From a checkpoint of a small transformer trained on Wikipedia: 4 heads of 64, 10123 steps.
Each number is 500 + 40 x the weight over its row's rms, rounded and kept within 0 to 999. Layers, rows and columns count from 0. Numbers have three digits each. The size before them is the row's rms in percent of the matrix's.

# q: layer 5 attention query, 256x224, rms 0.0471, rows 31-42, columns 112-223
# k: layer 5 attention key, 256x224, rms 0.0467, rows 31-42, columns 112-223
q31 105:507475531449487511417465542466485546507518456455499563615514437469506539527542490540502504461525527531510510620486435452477522508521511546560493481455493450530529492557452584525508496528579447540455466491487515495524493532491487514494492503538540504575509426441483524507428521488447559518512486491489383490462517473510493476456457529483
k31 105:438536474528492510495499531511514451452525503483535534558519483618440428494529550524567499459518527520454510419488507527575488528537526496513514468513466533484507489490475544418496461434570518531468466405440442559494426541605449518506514466519493436532457487467505479471490512534478521536495545491540432516521528534511514442624527488469
q32 080:479453547579546477422508575533484524456527459490517433544442484540528500518481474428507502510525463470503528463561511532501475466467500450539497512510493545460559495495518513467485476426517489508531478534455478478519508514490570412492461489514555432454478550520482523477482592551540559557498520500463509484600483516448552492468451515517
k32 085:473479509472539497546491547450541514464538459519468462501535473531515528536454535544525424455448541489535483409472493505488526486479465531511544522410448516516464521450495547541449607437524456480418450444555482481555579472525504446477518417477471530587471502462568577518509418484457513536503482474503500543471553563556500542563461473522
q33 079:532519466474536557534489464470494467553535541489543505531550513480534611531464438529516498522473460491441516477541465482506476473473538547506425530500532484500585478491554489490517498486549532499481467474461491488501531461451492560530482466572545492456549517495506590479440611535540467491468531544462492524511522508501467510509554475518
k33 076:475472583505539527483561485508458485545495464478501460470529507471466492379522513505465465532483508545492498511432484511496490552554395520511539466497462553587491483563436553518535449525499500499521594528501569529513503527526572509502514538392503442512559474459477483514529543456473507497548484454505526549513464483496516493480455513558
q34 089:547520461514454552486563495518520452573511530427480525566564537528495567481532550542453459526443505514456387558443518518554492455506472551472436483495476496492541514509494443493507458568461514483445433497482493515472507476492479514530517502487475507490555462497487542477484530489446465415460509511534484474524534439564417465481559487524
k34 091:471426459505501502491477565530549499531545550560468497485495484510557472505510458509451521544547505503444544490578482473449519467548499497499547504512473508550525467523461583443558526536486524551588454525553524512458568409467499519469518506473539465458501458549524463526547569559458523553519509468487523482450516534484514487507461487534
q35 077:463392559554514618468484524555527501561478460545515529553462514483469464575513524580479507477506496543513545521516449468507503454524418536462502494606472563470574468533482491506399462511488496497518540523471555486516536490473471461498479484485535512555485501484507516513445567477466493536420479497436491486535480508510549539493497485471
k35 088:516506469428484584513507436510510393496456498538496525536563491442519560486460454499464468509481472466460518443476533606475505541433459465547512452462498485462406475522495522477526533534520561533473462421473491548536505556464482533512567408524475543544539448511448530535515425597582530475538542501511519469433592521497572513488436492511
q36 087:554411565497516525490550560520515504571529449528474510548489465480508456452479521601472512569415460494511519540483459590545500520498444483424540474464505543469508506556460545483438530539503520512508491558545540526486461473522515462556510500463512481502481500492531495525424527456556515501563513534524517475443557576511498489456539495552
k36 085:461491529489521532542491512463435468487523544447518473545558503432468579578528600563479478483470560469535528436438525490424595528492457488500496500489581463522415469480475460551453468487492521465372482449484480587542581510521478513506476467477476486568552529498465483482532462514565489468511548466534528577565555535500482467505413513487
q37 091:431504532507510503452540490489464525489522462548514473479483470528542501520460606482492517492583462497491606566418451519490451504536523449475516463484527465425540463575450567473454550411499541537541451432492543513555555440453518502480506529510482493512491454454526484489513497501582525466528486542510520597493475605506463462467439585476
k37 088:521458504548547494456545525465456537480457445484516473437511587546430461484489496487501529440492472467564428526416511461579525508479462490433420528493462505510475492493475445579440500451493480456409547566468506406462522570474498436545504511492508521542559524452518498516499491435498470477471482470482520484554486436469492540507584519554
q38 097:543444516483483479534492612536502537505560467473509510513509496573505519504507482558481514498422538473526460598516553452494538444428436498438519437475500528452459428537426476516486479513488475535481527593537561491436504511554482460544479471419561498483501480483529511523460549450446451442500530485513519435486573474545482484464556486512
k38 090:462547505477508564569555510508477478519513423475435497546484521464510681484542544524410503474473545507454505468428513467462577498451468521526547511487521490553442518509449492516472510506551458522402455495553441579505532478474495543503552460547492458593522483457523499529497435518497442491492586454470520478513573520488559509513420490566
q39 092:505497489496540499562506584570496518506559487527580530476522525501515574561490450527469514488453480563530461521464507469460502505489537532444490481519594527464465470558500497473499594484496571497486560519529533487453538522533516493488508543471507488520484504489554557506503536557497482518480483553505542566506510482563510510529468560471
k39 086:482496499473494471468515427468472526431528521516515497534530483512499455510517502499457493453501429383489551465453486425513590505469485479464493507498471543450449461519479537602509498460506441454425502424482460503456477496451534525492447412513444443568516471464505436493592533445610415453523557473561519511477527541446512493523429563492
q40 095:495510504545526519523450402413468525491489495486514486474422473473439468446468525424499528563577485495472545559429462598501417508535522482550490477499521423524448568478511518469516558467548517522509494430537448550479532487382521575492469579545486438498536509463559422525551475495528493503526441508559497535441462525476526504510458532498
k40 094:525501517535485465449462466499511512513477557509482510453475485534533429503423473560564489464539482455507484551491484472556393480484499518447490554547551493502572513447581482534467511511533482458530531552412535534464518493477509445526429513428483495441502522464449557495485571462574488506490415517532495537545441537504486506502540550420
q41 084:507543514511550465586507513562405454416502490524502541470511490479475476479487464444491491487533516488469462490502516518498527528522510462514497487518496479492486525478471501559497606495566468492501503536475553493518513465387532504527484473516491542509466483404436497504583478537562513506459480498439508544551526564513487484502500462469
k41 081:426513498448519529483471422521441542508514493509559487525522450442539481516543500523447502518531466522547555507540465510543467525471484520480492424456520428454467458515451518555559471509509509474522466482474511582482587526384556569514557463516489415479541542418566483526542564459448454439463509511551482489512503465465481503504529520497
q42 084:489525594533460470444514525547524502499430457550513522479528571481468484478475495494502479441406503535505462460572502452467564523510392489483450514476511521467519528487451456555378573508486465442489513571492531446510480498541536490494587479487521535516492539532451537537522473425536475492451552502508514548531523539537503489448534516454
k42 089:492503528509516499496473458491485494505507452479518496553520492496473563513560532516455459522412483486456518464387531507480631502530459494507491461527475525534478480505433532497573433486501442490440441505517474503479492494506498541553541513529446457574493464512516488545435455621506459462457593449510509431524555483483459491440492534598